Each number is 128 + 24 x the weight over its row's rms, rounded and kept within 0 to 255. Layers, rows and columns count from 0. Numbers have three digits each. The size before them is the row's rms in percent of the matrix's.

# o: layer 6 attention output (transposed), 128x96, rms 0.121, rows 66-127, columns 0-95
# v: layer 6 attention value, 128x96, rms 0.113, rows 67-127, columns 0-95
# up: layer 6 MLP up, 384x96, rms 0.148, rows 0-7, columns 0-95
# down: layer 6 MLP down (transposed), 384x96, rms 0.0673, rows 0-6, columns 0-95
o66 116:120070155114145110131150109130093095173142081155094078125129125125157145144152100111115180091187128110096112115114150091159107121124111136133146109146146126102127137146158128150152144120102133112090102131149127137166167145119110114128153147109118154161144139178144123136118126116074128114
v67 127:157090106161125137119069113142141130150145132090121168130114147105153093138143174162116134120122160128142083150117169113133124108139114102118130117108187136126087106120144120128143132111122166166118131093112150131130117140116116188138145161174111083143093111128148101133102111077141114143
o67 135:142140139117143105185158118137159145113114117155064105146145130129111095180152130118129110070116105127124118110100107105108121102136144141117133148132114084136156113142139171114103135116133134086154136170132091114124154120118141106173144087101162107127140120138169145087154104155175133122
v68 122:154152111150150146150106156141107126101116085109139093103136141127137144118130125151105164184124136150102149098148110126117117134131127127136099084161088110120125125127120107121126166102131097138120176134078147136143088147207113121123079100103128115097177134150125133166155111112125159127
o68 122:099135142149139136080126123150175139141177181122113143137138138095104136134078142090131124129111116143120129123102146152153102104128129115152135108105138183107125116128153187101133120114133126104123118096111158093103155161090100134130158187097133165159122145106117162089112123119101113128
v69 104:145113103135146127102142161131194138125157192168095120125106131150175118142115095085097125090098138138142107128138116136148133122113122128076139110114092130121134125132120160149100076160123118143116127108151150101109113082110139136114113195110119153131108141147146107111117088152147111140
o69 111:122160085112114110137117123096059133150109071136114107122096123155098134126144133164105120112159133135133090111118199132153167127146134149127133129179107148101145091143117110170134137113125146153148106122092130171166150158098115136148120101114132120138159107136109137135159150110090133113
v70 121:105120152110083131126128190148116113114094139162174090143158149134092114088138102122126144147171105154105125089119128128123159128103125126126113123110146069118095114132117143112193194129163151186127132132115119177129146142112117140130126139117103107115143125129157143126105109117135115111
o70 119:143153122163170103118079098156142129112180115104097128122129152117127116108074142103135163115138110169152104161107141115135119125152119143162124117120153126144201162117137101097109091109141155124111173154127140111081135114163144094113143138122137139156108120097092089141132143124133115102
v71 097:128155126123123106120092111108143129109108120111121137150098161150104119123171163107156123157139135202128125094123097127142125149146125149145117135180105116131185129138144151132140106136097073130107123093147145137160144161155104174120136116128089149104108150117120130130121204094112109122
o71 099:126117118100114171146170144126136149119193152127137120127121118123142131138082126148098174126132071142150185149121157121120115051129136104125108111161160094116092149100137128174125145133120138114110147159118096096169112133129099109141119137116122164091136159130120145106111110108125112140
v72 108:156131121111130073128155112154106111092084148139180148140108144138135126099199115107126141157135113176139153121120107133107166139136165127135166111147172136130116071091156100152096130148143117164124087147106110113130132104128142115133131173106103132126109121149106114118095122142126091144
o72 111:175120140135112155099116126142105114113128108121112068118165120097161108099104145135145137118145114182157107125115104120162101092130090118099103154127107122102160131137154131179132111173133113089102153145147142125164135135157131156141126080138116136125125160093149122171152165100122138085
v73 099:085135147088145098137146152106124133094184111126144115157136079150123144152119133156163090127136100124157129158140148135117146152160177095147135149120097097104110103106114140156107169122106143136172110110127093094109128120122149156119116152075127161141138094073117102108104134111119132129
o73 095:127132129140128154120140139148121125169094152145117147129110160116125110100141134137121130082092141084131141077132145151162097140081105129137091128128141158179133168143145108130113117121118097167046137124128123132118145105143123125121149134195169093121142133143110122141141156111114127069
v74 090:097130111172117117171147137110098096123156114146111145108160154100119111106130073132138167155136139153131121121147146118118106120131096142148113095165140141110143128156087146065131154114128100114171127147138154130163135133086122143076106144098072131117167127127147092130139095147157109118
o74 082:126116080105150100092116138169140152147117116124123098122130098140176175151124114148140125138097126178137098143118123122131134149130149118119133111123101144131147087138138122169123091126147171110106104115126163087048086115151107130166141139117154166128139170126127178102120143119107113135
v75 121:122138139144104131149176150106159143136153137132125099142116110112156134135108180105144114133107132122085129130131110119104126146146098165061139133146056139140177094106124139104115144137128107137130156130160175126114087125167132076106114132130109177106136134164127083146125119126156108126
o75 136:113156107119144112069115138132119127141144117112162137090109106123100144096140097123126119122147123147170127117181169138138155114105137155142109122150153151115086117152132116168156103105119124089132086094131116140146192182077125123169123164119160128123112111130128155113114126096122160102
v76 118:136120120134149157146111088085113097132152115120097119112193128096138160126135124187122137123104117129098130119124155104140091130154129100126151086153145150150128110125115113077153149100122080123150120152139162166093101137131148114120100146145142094131167114103106088144127092174137161123
o76 121:136144121123135078134123154171182135139084134132111157094123106133093130141132142079153110140122140118134132134130106142115156127125106099148138155123117164103072111156145187144139110113131148135117133077113119094114104113132112128145178133137095137146130161110173154070094130149147141093
v77 106:135098162120129124090134101101161109150159128107142143148144085126131131143045118128142124112113122138139126120150138120138133106148085108129080122166171173162101110084152147136101146133147113111162131145142154148076138128144160123174126142112126117124110139126126093170088172135114116114
o77 105:174109148081109106151134145143125100132103104122152122094143162092099110139178145138123150139084106132131146149120133156108168119146127152131146125125089118154098158149103139139131099104125135168097101072108175098177152108144139098140132111121131101143169072114136148142119133120149136109
v78 112:148113142140133130149106087111096125208104115142095136127109109106143094148177131090106160129115132168139102086119105181106130089097133093167120124153156131114151140137129119135125079127127149108127145134128130157114118136111125148133100135131111172167137116136094083130123135116147095176
o78 118:126130102114125127136153151150134124058131107149169102147129148118108148158135165194137106150122103138091128144084108115130138112151136119141106114184118075103127084109122098160126143116140125117145118143145147148141112105097100162130117100126127123103135110143185183162093118128135119118
v79 110:134127136138140120136140113109129120130116164126159158115199120131119044138143084110130083127140116142186138113114146143181134142107118154147120118115157132118141142101151166144100112119134078123134116135148141147140127091096145128147107147142129143112136135076140104131126131179085087119
o79 116:172116149082117135147141115105081147131112074161176090106107142119135174118121170159139142135138118147125134166094107112148131142148108142145141135145120131138121084165122119123136131133120181162074119128133156109123115085149102112137144115097093131130099107140143118112140138075123148175
v80 110:135154111127147113106102107082101110112136100083160140111113143099120083150151193111119128124093134154109106137102131129130151195099175089163127121135122146134177150172131113132184099161138105149136134143138154159127129121148125129138129133127111089094097122097130130101147130132126109133
o80 124:119113154108123143140176109157166138083137145170135074133148115169163147137160124110126143134132140145149164147084119112126116088164084146124115126144139119078080148117153158112106132093089112124121090156137083128128105106136123155162135149127084135089155150143134123130096127104137123130
v81 100:106120131129156128087152133145152129096134111147159116141142117139143160121146173092113140120136081149066119155150143109103153106128124078102162137097107147160103127151095107126149130143177158154136157095135127124100137085144131139121105150144092135134111131167065151120096124104109160145
o81 093:128170116168147095129116111099141128143116141090099145183114119117095097113133113138166181155126130128166099101114152150150139120115080162098109123133150107099147118084151129117109134087109070129147135121103140174150162139138138133148118102147088103169137144107136116139138161153143119108
v82 106:123144154131159135143129119110160153069142091107115113080125111123163170126162145103100144126130128133115099162142133178124132066159102068123115078123156142135130141140121113115127141169126116118102093109110122109149136116131156155069124119156112156153123164158103152127102125149135126118
o82 109:127120086147116107123123101149136159159091157151108117202116123119134095149073136204133119154127105140185138103126111127149160150085147129127135170133096128132104092113142140127134125118094092112138158123117160140138135159109108118153113109133120120150133142098165102140098130133109108104
v83 117:130182157111152134166110134110139115135128105157177087141100125115110118089134145141142135162129130140100127084121109143131124102095123099139109170152126094114165124098117116137131076118094170112149100107112121136131131186100149135114169096114146123128145172116126125086152150147177152127
o83 115:133097096136115154082127150178149144156144124121101166125112159146139162149085134113093152123129125082128142155170136086130126122168118071104118133105132119134115169136127088145135148127113083106120156162146142124099133097156144136126104139153112149128130105114132135171078120144073140123
v84 131:119140113110115127187108151147175114121119133129136129168083086102111078104084151113128146122139134154127135142143161132121126119173102160101116125147138108128113123095131119133131126063106177135161165107102115108115113128154113167146095139152088149105187126107134101140131139140133134094
o84 138:135129156123135141064086122145138145135130110100123139081109163097137133142145181109096125134110113089148113117130178107156122104116167115127115176110166106179162118147150107152117140117137119108104139161142136150086155116142155091139134127126168132111115106154128140068132095111114139138
v85 109:147148127104107119128122159121115106140112159113170076131118092109119163125110145082117091146157113115095153128102125163158122130131092152135112153149114124115157119092148133121191135126162094096092122085131154122147120099174148096147136112137163145138092153143096150146137089149127128090
o85 111:114111121134111121131116109130111122112204086153143125099153128150105163113095116117139160171139121128146146110132109112147155113106138144112139127116168165133086110144150124113109151139111092159136143119126157123163173145113146097117120178134125135076127140073137069133090149085127139140
v86 096:168139174104132147147118101160145115135121140121149129077101116122115160106155117145108120118107089117145166088127150106154120169100146106086156133089123118150111120169147101094134135123141126121090117167161117175145158106146125125133116109157159106131106138102073143134138112165082152136
o86 100:125166125172103129121138133086144143102093096129124135139143142149110110113090165088134130122160149105123120169132124146115130162160077136169155187108152151118102157112099137121135108128134101152125140107099109116145097140106107146123137099167063151120135155096137099111105163113147127161
v87 091:150131114104125120170101160134121142097173132171140155123114078150124137155114135076126149108111111137149153115134119118143122180143127160169155092098082111125159108088149148145152149153099104111113097125088125132105127155108085158118125148103155127139149084119108181107118127124131119106
o87 092:107139115138112137109123119148141103107137162126130126127143162092198116099118112161106107116134134109099173118135135094113141077156138149120110105154119149129118115122118154177107159117139135211124185122114109112149085142112136131113122155127144121137113164130127084106167149104102098107
v88 103:150122104122106163072142130178158110112134107125117118133121121119123132128106125082139158111121057108142172130104135131151135131139130122146135134112106178146128105120158086168143135135137094167103097123119086144138155104181101075173120138101152088120128156150138156127111121117126121133
o88 101:158129198126128094144117095107098104126101147107133104109143144150110116112138122104096141178137143171126160120122121147125149115152118161090141098108164148107133145123170135128101149134129102148161137135102124135179105136099141158110141131145085171115108090066086106146146122119150120118
v89 116:162120172121146127104075124175149103101127132177152123094118144158112112103151101123099140165121119174114151100109122089134138154103084144123125096141160116130130161129119109115091128133147130090132125077101123138138136132106124138122117140142137093113142165183117145117085102178106147126
o89 125:138132124128078132121152121094115150152123102098108167124135128122140103120057166132109153136115133154128094162123135134149148121188121145112137130095113132071135088128099154168124138145119157161135131158086135130095122101142106109136139139113093175182127125114161088127146142151101120141
v90 108:177127137092164092137145116099135150170110105105116160109098167123182169109126150120178115121115166140128114093110100117088178134102164118103122125125097159125130149120138125135079125155104154101131113155163122137123145159140150089145125110127107141122116135094085117118137165138127108148
o90 104:135116089125102150103171131125103122093138137156154123159140121117129096153192125146105136105127094110117148149176134195098103138152107131125136156158104084119118126137099110135175113133134102114107098110140103155183156142102101134115106112144121143111138143137135142173095104084135118132
v91 106:130114149116136117155121161128129134113164114120134117136107100132159178145091156126152071131120107160164144139117135104107133110137087134102102113120126137160102124100125137122145193098120127096125121103146165154158101138149115157135124152198078118140110123114101088144088133134091157150
o91 112:112129132148145116142146125098138126148131101143135137146115155097109107128128159155138151113114084110136118118157126178100130124114131142140188145137138133119138101123095141115112100097105124151087152085127117093155206111104133094161130121137177142145138140117161110049115134110160129098
v92 094:127135167095102120153173156173101111120101153148125093135091095146111161101108108102107132149133147096137151153120099163147128083116128122116140141105161127180116140133130166106091124124162189082115101162122117153106132135075122144121169122145135151128143152149126122127114101145118145135
o92 089:131100137175131108130093134093130138085129101096126147102157157115148135119097118145109132150154126092111083132156091136124137176109121113154167162092132110136152121121089075136137144136103099136145164133165159127107136146171152138105099102158148094145140116094146125164121160155094130120
v93 107:160135142125172099134105141127129129114132143116125089136130172155145151066109144150087123171095174158111120121127094114123086106138097095080150120140153141185139085127104131104129111131154145131127108136142153147115120119185144143102162115147111121132103100167130114131120095091129147116
o93 110:124117108132130077151152159113159148161178118122083134107110137097106102156122099115116144090159102114126084144158154135153150122118119102142158172110110119064113149153139128114133141128107116086117135119114129105137158176101138096155104102113122120156156154138129169130110179150130152119
v94 106:096135088186130151138165090125130123121112110117158097149092139153127128124103119144087158141117068152127108118138158155150149104119135126108164150173107172150120138119145111101137124091092154163119119200113118126125135103155133132167107164134103096109098089142121114135125136126134135115
o94 114:141127143133161074143042182117134087159112125156146130137135149094090127154174107119154123126123133150145118099091144099138127106188166114114123136092145119105127145111110151156132079143145103108150126113149130157133127131098132154118139089114138141130145140136119122139094089147137119140
v95 114:121150175112182110178145120119153109119119109099131117113098131118111073117125133127144193137125082116126142131105118119100107112103109089142119126166123136126133131132148124125147157163144182088107115158147145161155129089092119090129148160112128159140116134135143126116149100191126115151
o95 119:116098104123136113059111177153109152148097128156122104160136113161152138137128125131101123129123124154146112167116122155157139187172132127113106123112143139085150135145084094131115103141114105143113131149120153131118093149105135145138133133169119116109116101085188113144068142108149110138
v96 122:123123112152121119110122142142084127136073150161095151147132139149136135135115154133158109138136137096119124151111117067132090139130156184151150151139090156155124135171123137156113122116104098088096098120129156164154087100105127143108143163140118148139108129121116107111107184109126087174
o96 123:100140158119103137188170123062148128111154122089161137122116076136126148106147082141134136119131097158139142120161133168117134120141095071122115076139130104113127115084132118176108148160122133143115147139150108114153118161136111132135109117140155117110117155155138148081148133121119161108
v97 120:148145166155128144103126097108114114090107111141112129120163086088113142128141141182109163092111138107127116115149152135078110132134162120150139124146152107139103169157085100070134145173118152137142148139133129138161150131084154111066146129111148146119176136110124124119152108117125144148
o97 125:100140095115104121120132149175159116125091174109093157161121115146140142108110120127140060136149134123139143147119113129166163161121084090154082120113093165160130130101144132096150097092154133130131097133129134122074095107156105157146154122163122121133145130147137116129111129163168131141
v98 123:113128147124148057116111177123106143148164121127127096148151186156144126109190113144112138153091113141126114157142128114105094125154111081133163138101128126142160147125126092137112133123136099117163143113101183115117104123181105131129114122098115140113125097123138170118124095109164105125
o98 120:140108116143187120142187135115145128162133152118114117134138095081112129130088097107122149101137168152124106108115127146171144130100154171118130122170105114069142130182141130129107145090114119124115100123135089136111114136111131098106133165151131116131128189156143106130132148125079144106
v99 128:140094127118130129092162109139123123138114096095112086123104133145139132119130150086123123146122115147165112128135135209149194110129112106109126129081135129147130142132133136125131101157149179117092151104148109152099129127114133094144102137112178148115086130167112159137123110092081151153
o99 144:163160126133120100143101142080100128106159162158134158155150141117081112128121134144099143134150118123124118132079090116141124120116143167152145117158124091086135105110123089096158151105117081139139111165150126144157138156096119143102153129118115098150154097113148126181131129147166077136
v100 086:097172085138106138145134164125121127126083147117126133129141157100113137122196108156106149141162141134127151152096107097109133144130130153148115151119112100126125097119162144110086177124135130146162123140127096071164152136086107131072160144118119133171101155108142117099107109109137146126
o100 085:136094122126123139119125165159095166102134114127079116120105096171169131082102134123142120094128135130137143138142118132100078118090142097123136136105150151121168154151140087174146117171162106106162171128112141108083122130160122131141136137133162118100094162123107132132157117144079145151
v101 113:096127137145120144084153098120169123113125148123064130143133167124137126145145138124145174091116089115109126135099096136112127090129140148103129123135093124104110122139123095129178116162125140166091122140119120139166116131132091077126163121137123108132148151122208123130166103127157152162
o101 116:113108131141163114120116126149111103146095140120105105136126097188084128136140109119111107159191128154153121133131137138118137139109168090112128086134173174123170122111127111123140117122140161086183123140169078148137122124097138156111139140114107142126121087114081129132119098141171134106
v102 107:128112141074172126139136126108121134127118100122121126102061154117094153109139124109132143139138129110130123122104118136133167173148156134106116102119161128079142183143128095115110128129130126075105093159118110124137130145135141155160076145143141130105117134179101169120125149173169167113
o102 123:097110115151089166115097132154135132154124132115154123156151119126146097128117144141066135136102165131139115131141131119132098117159152133143130158132122085104125127102114176142151074152128099180158126137152108181131087118128108097110162151148123141144143142144154088143121109087090082119
v103 091:160138148094110119100105149158110106157083176184139134115152105141128139086063083140129142124112173107132137121147108100123131120083159151151126156143134110139098131163130140148107131139103170121156118169136126164107152093110157107126172111093143100134120135096136119125138117137121103125
o103 087:142128131115078115134152113109112102091140079097132137091132142137146132129156122105148116105136119105104122165128150164123148176165077086148135128102094143154143190116099076129126137157159129148111122109128154119121121150165132141094111091149122134121157114149086131167128157140103164131
v104 111:125126100186161143140119144117137117122127133093149138119114118108130108139122151114097156139144127147088128151102124090151145129100100094116109113191133181153116147135130128129120111107129138124130153093126149073132148107101121168126128162172105104153074151168078079124115155121151145119
o104 111:122127120108091094125097158139151155113141104133113127162120116165152132150139115154140168109088098134148114118095161135101113080150137143093138139101125101095123105125112164152112129128123105122180122153084152162140151115116123112202112132107140127115119128092169170115122119147090151169
v105 096:159091167135128144132137139157176107131143125132092134121111141100137117116135165151152172124129114134096148076095088068134114135147105109088157074118118170142120112141118095125146143135142189165125123121133136126127158156133123114113154124147115106159130113163102122094122150082168128125
o105 100:112158128141141095101097138139172175125130160087086144140151127137137084143131097105103115106139115149126109156179157182100133109149128144107115151123129089117159132124130153154124131116130116102156133144085061138149115126064111131165108128126127146135100107093146141141123145158140153119
v106 128:187111137100179135115091150130116132140133120117122145136132160110130164113106143137130142124107160116136101130129070155122107114128136091152116146122161134135132078107119107198115084162114151130125113124129098153113154145161141072112129114133124127113115132165097155119128184081160124133
o106 136:145136133116105100137174099159124106142143157108122108166150144128138086143152145112089096118129099124102137143182153118108154114118108100131136117146086089097118191153155140095153157140115087121128106165124136137189098144103140145153113097101111137142105094117123134177123153125123133128
v107 125:143137123128109110148148156152083187118151088107141117078132160119118174091116115122160153134106170136147132110146144138083121164119135101130136109118136150142142103141130133106107152149136063141127138144125131123101115161144088121139083119092149118100171126155159131146111070112152114120
o107 144:139158115169143152091143090150122130096107164132128116107129103088145114121113101106095110121103151138109130125136096115142106120134123193152156130141107145080120148152155145088130127107142147104118108115114159087114124184127142108130171163149151177133127147109094177149164119111101109120
v108 101:164092175145087119119120144158167099156128133121069131137076166127168159133097117129131130147126127170147160082121075101154159144118092124103108093123109127114148107117145129129122136122114155116130127078126112100130147174118128102096129146099149133106141139160127124121130141108175144139
o108 109:137137097104141120111120134123126168123118142116120150100163138155112099127115152128057101116118124135107096149159173185093141082139172154093150125123104120107138142129103129182162153109146157145135122152105094119149136108072101117144098152135153140137128121076099146137136152142116128133
v109 105:118141130110103116094176138135116139107127149135105124145110135139130153128174135104126144073135120102102090181142127117111157099141172109087174130120076129115102125186104124092155139167125162171145182131152141108119134111136119106131124161089125164121114126115150132130158100106132139132
o109 107:095163083138157132110085115126117099120095148101104118158137106156143106114124068081156132117164130131155117090108143165146122155097131163143100101159154134161157129078152114123148117106142111104156104143132104169128153160136125142108136112167115101145161153153105123134133123156141133096
v110 112:131113123115138107068124120134136101130103170148104168156147164122110110128203153131155140149120099166120160153147098101101143101112117164129121116130137110134146165147132129148074134174155151137097131103123121162156112113082109162114146087101099117137138135133113136101136098109116136158
o110 115:140086133133126126132212130099124108121142097106074097133136096149116165138111108161132165130170118131108094165079128153131113154099090083108114106140139096118154126092121100169145133113131166118137138127138092137151135121150107169108121149118137138123127147151134148153152167138135106115
v111 113:106079098108118133125102117137169095131150135104083136102115086114139125158112131153154150113155143136131146154126139118129129117140119144122135115178094136098116138172155134167147164095145197133122156140100175133147116118109121165140127075144104108154132114115120141131126100070107149098
o111 123:100134139155131115105135123121153159108131126146115132144152103140124148198149114105161114127087096085075125129089145168108125159108142114121133139115150120163152114106091167129066139109115137158133122091115079101137142120105132136118105130127188138085146127135152128116150132158171132134
v112 088:151096155125130166094135114152149086160133123174135132116129084139140106148132109109110161134124123102099157104134171115133144134129124113129129117092131120126083102103144131104113146121180167093159149113135142156094114123108162174154120155105133145152120181114118100162074113119084139153
o112 083:152138147138114116153131124109138161082109103087105145089156149112078133117134155135139167149102115125130117119127104148126143129155097153125107124140134144168142103140126109177103124126140077182123131090100167113103145127150103119117146109149111092164179072108163147127148157138143104113
v113 114:131161111100118146129125183145123116104130125102107077125128108137135149126146090126131128143107134086173112168117118168186148101159168096130099129140108086098101154151132150138075134119106103135126153099137092115138140110122147150116119135098171147111132183134087150165113136126123137136
o113 119:128132165129109102136108124114090128114145150126149163161136157174131132127093148135096147117140129088094145075095136122154099151048116143185151132097128164170139115111157135120145147134125109150115117159116166137144132140140093134110135132145119117137155119071139121126097109128079121112
v114 115:122120118134151124109120136135142151088134146091098139102177149099116134135150128134114114103160111138146131161146142114152108073102090095151109101142153178115168178167118106178130071163119131141098118092120133110128095115124122143134108101154121142141139152127163127107166098138162140101
o114 133:125115111117146138139146064129125146163048126133117083142084093158110162172098103141114132164102119130127112128088127159141137159122165120091156144132124083123106121113136149082113177097099142131160149152105123148158142117130128135138131142113125141113100123141124135151148151141106153158
v115 109:100120126141099165116150085100170130175106146139073103100128112144165102136157138144147136120116147117083133140118119162133108095182127146110178122142123128114141115125145144121117115074108110127135120141131164071179137102091166135101139112160125155142157145104131137117115143089128133117
o115 107:126129131126143112151097141125123192118114125138138151129136088113106130132130123152162098142161124119141141098169145101144146144082114100117104155175125141153116091140135119195131160158109148096121092089165114116117129140081104092125102090142145139111109091155141131129121081171137146142
v116 107:152117166126140149084116135140083144136152137142152120111109141148096102116118139123172130152157105113083095121090097153146111088086128123140124135142131154130114121163100153161134115143153122143096125110112100205156156144117104138138105124119088120132143157146167092101090120082146111131
o116 116:110147121149112113154158099134130117136127085128120112160138156131124100159107079114108156128131081169135117133141131134147144151178120111146139069142189100116150117109139123128111112153086158135102105176124142121106146124123129116152130116132150167153091070137088160173126105135110109114
v117 108:088104126140131140137106135124111167130129114146071131157158164172143128114117114133132108149129107137092108134134172093123146127122123127110106124122115119094136170148080125132129124119100117119126108097117082119120087159110133187133083146122136176122189119114178151120116174128168137142
o117 116:121128119115146122159142101129153120158096161104177161116057105123080122122137132168084167126093134136126123102133164114133114117143165118125123103140117086137129113094135134145133134120137175152109153170135125158097123112134117094093122169145145101149118138178094149115158104152110112108
v118 107:105108089137133146143176145117111168134076157134143144108144163128113151140134128139106135121139113098082140175131131143095147135109131143091143133137148132167126146089152099131111156127141126120054133171121127124132092115111117083140073110180095136111101130150113126153125121174113130111
o118 108:145124125172136116116110114109145083127125099129150104146125068116106129091129130129162115164142118160171104122124124102094116152117133115152127153132137109103117145167084154102158079164121129110170137108153140185140152174125138116111145145100154139129059121136149096123153119106126122143
v119 126:177139187102133115106121146146143125125146113150104135128143070115163081141158140084115117124128162121116144129131103108092143122134134098151115088086140125111164147150092124137117146150109140142172139097163136090142174100171137129108180120118113162145150117108125095119159118107123106135
o119 133:106119113083119141116172102142117165118125154095120114126103184123175115118115123176139123089131125129146133126134140203156133149107082169115080146167120134184114111127152092104116166116131119114125098127098113168109149121101092136137109121167118125118117113160120129135123149121124145123
v120 118:152147085153148145140105141136102112119082116150149109139139138128132123081151125135126125181144149093090094145140174148150113113145153156141157148098118109109133152139109154080121117093076096099113115106142154128168144082106134162095138172145141126078142141103097147125139117139127114135
o120 125:120148112124111099168125130107118155141181118128112171142129105128131161138110114124141145097150129125155129098131114085165136123135087082126109122127140138140126084125150115139126143159148109124127127154165145136081091169167103116130159109140128132123116195125153105067110093118096098172
v121 123:147162140088139118173109110146144141095127111136105127127136129129144174091189094124106116111121112137154098113129142137123115118175151119115135126093118092091118122125108102079114152140116090131137101125120084116138133138177128098106100148119151168120172111119104175135131119195120114145
o121 132:122140089139126141102138123136090116174106158132131147155104142113127083100080175125116096131155161132131152117151117130168138155096129137158115149121122160148134096122166137125169113143151124109111155142126135137121091139127104136091152112149069127145129199118139078097109118101127122090
v122 111:129124132137116101135182139147094129101112093118158103167100119086154094109157118102158110148149139123120155117105115147116169104112159088094137107087113147108167126126156097147147164115146152170149125133114160114136128144169136150161175096105089139124098130126134109099124121111165098143
o122 121:152107157153168148092105106137142171115165118124154094106133150100130158146111107115135140122139121153144121138132089162109095097141123175103127158137137089134168138122147133102116090130133058087125141124147076147126153119126123161114091151177148120111142138103136139147136112112083152106
v123 113:136153073134157116166118150175112106074119105111116113144144099105158108126101146116121160147131121127119107092108153140156123143124177150143112142128074132103099145137090102147133087115125160152116147137082102119141108134132119102126115158127141151119175130097153145123163152075125129171
o123 111:098148151135117130097101119136130132120144203100138140158105128136104160125171133119092115129133119133123149119131137118157094108155113080140111095107138134144184058110161146086105169130128097130121125188148142127104119117129134189133141132103116116108120115128086146138129121109131165131
v124 113:113122127111077120150132153120148133143104159148078143142154105119131139101090112099155167072101142138154173094121100119106125137139143161129135133176159087152107163112128127129139163104110107148100115135144137141162154140084096092117150120159099145122151126140071128159129159128128111147
o124 119:145154110122105097105110141141110094082173122086164136136119131132159131106125142169112094149164103133115153162129185125099142147091098126149126145132088134129164128127092131118143108125166185131145134118140128141158094110121152108126109117136139169098101111078141127096124128100175150129
v125 111:117162124122103130158122145097104121153108148154139115108167134100152180114144101134126128128105117162140092114124126143149150120168139135129108092150126128089122116135129090108154143127099067153151111162123127131132106120166191122110069144126133123152138132108085150138122159178180108109
o125 117:132139123119126113114103093177147104135121114135176107143126108143114125113127169138159111153134139158148154126123136115131127116104138112166145144136083155147111131103187153173160096117153134124093135097139141112154124122110081122122141134115093157125149174126120088128082115096086166068
v126 104:143121121080146121129093123150149101163171116156108092135072133155144086151102154131151133162088112106090103143112140144168124155159171123099138133144117113097151145132128074136162112093100134101105137116113134127140125129176152113179120114125162094108107116117153146152146148133125116138
o126 110:103123152131106123131143134102162105158167143126150158124163132139096111154169136092095135115146148132136136096133149106130126123151129122152091124139148136150097124142121166122095150177107121139108075162153087165132128142078109122088139145132110165114157093160123113110082102109150125073
v127 126:145136118136143160105079147115124122135123094158119113142166144115142070146149122136098102126108129136159150066120123135116112139097130126157089128112149081131142171135097090180142116121136124175134118112117109190153110152172157122122148074108110112150129131132130141099147153109114121150
o127 127:129119180100133133148173114125146122146180158119128113131075176134110171136100171144131124143141129153106152170117149118130132138158105106136115118137094114106131127127172130077112125105114127112122145124086100132113116064104125179119094144100090159136123085159120123134110144122149138115
up0 113:113133104098085150122124137138111128170141152154102128155140137146155113140085124156125155112175155110131153128084132085121094122136143151115121130106120149096098123122146135160134149099156122089111115122101171157124125117090131136158144101153056134132149149102179122128135161072142131103
down0 115:135142161135113113144158146103106136108173197112173087112120134170124177116121119159080125137150097124086111159092164175141125115127102087114126098121115152128103080143127131159126120153141145127125107113124093134116154111144106120158120162119140093115120137117084124126145127150157114152
up1 088:108132138120161136128140067155135134091148120131112119071115155144160111100091123076111174136137127085106142076111121153101106113121107157133120124129140125132165136147135137141148200124165156122154129125141088097176122123132132103130124159087122142135118154137168141106145107114120119157
down1 045:099130132121102107101138133164147131113146109121129151089125117110142136153175087155095115096128114131109163106174079082129179113104131123166112139127104116137108100116078134134131166150121160132089167173143104126150125118123126136104134075130142119191165146116147138127113130141145138109
up2 070:152166109100139154113106114183075142097156105137076134069138134121145120157111150130106148110124118108121123128135082129097105130108123148105153174120158100146160099159150127129120135123136155104153091093092163128138116132145138118154080153122132157152115136134096130153138131099161168136
down2 031:147127120093119157142100148179080172087142095151107097132137126177177134134148088147079141108150125135078151124151073103083107173109128160094147127118109146167113128135131126101155122144154126115150150110108084125149110139133116148114130144108147133118149146146119142132124122099138136131
up3 118:115166146163159072108127133119107133136123121157142190099155164120074140099137151118109127136123198102158165097116125144175069158098145130136105127121111149153140107120120135109139121136127132138125118111113095112106116108131139166140174109138129114167129098118123117099091113107126118111
down3 115:122085097139173121112154101135129147130145142106152099091115149124126117198075136098113127151098116120097116169103116163128160143138141115104124131122144149180126114132152175123123122132127162095117143149098110083179150173095134118117137153077116101114094133128136114134139116130149119140
up4 105:139127104122150102107107148169146133138163118129169134121108143094115150148118158126147129102143122141128182093120095098156094111130107170117098141115117164154111119161133134144108130116140078075136130145161102127117109076099136179102108136156157121154127127109132164108083161152153098124
down4 111:120151124126100140110157133147118113132095129129093132122136123139085094172110100151120089129155134095125097148164129113113108145111137173181148124159152152149124173122176141103114082149100130131100084150158166172103104148111156116135142144128104119144118155128083084110137115094141130122
up5 115:138179110124120126138136106091104158120186107137144134113139107105082165149160152144112097139145139163121120131118136129124151102142085111152088149165147165117126092158138157135137149113153138115107132166107121128144172132088116105139137066119122137125142090098178103101103140131132111094
down5 091:142147107136148145097152164102132156144154175134120128103131130152073095116093120086098111136161170116100109149110077116132132107118112102131128076154139168144091143134132156108139159115139086138155133146140145137176138113122129134104122143131120106142156053145112129153133118110150097124
up6 115:120161126134142116091119138128189092116145139143143142122139150104129138113102114087128117126144137075087161118104137120101143102147146105166089132146114206164148134145101168135133123126127101158108104096157145106127122179115116156147159098138129109138136163141136122083122114154115102098
down6 138:167132115144143107152075122095112136114117147194150100137074107124135125126144182113131090150106130125135165142145120099154136165101130132130146163130136108107100131121161102152167104113118133107125143148141138144105120140156100117117122112157100070136121164088097091141125109110146118178
up7 093:173095083135072117081135153095122145105129099170128134124105122072132148150112161122112145152111121164139129126154116114150101126127147120131116141118144103128155107103069160123129175120131159100113125135172145118135119128126176141134136123109137108196154170126136119140110161122134117098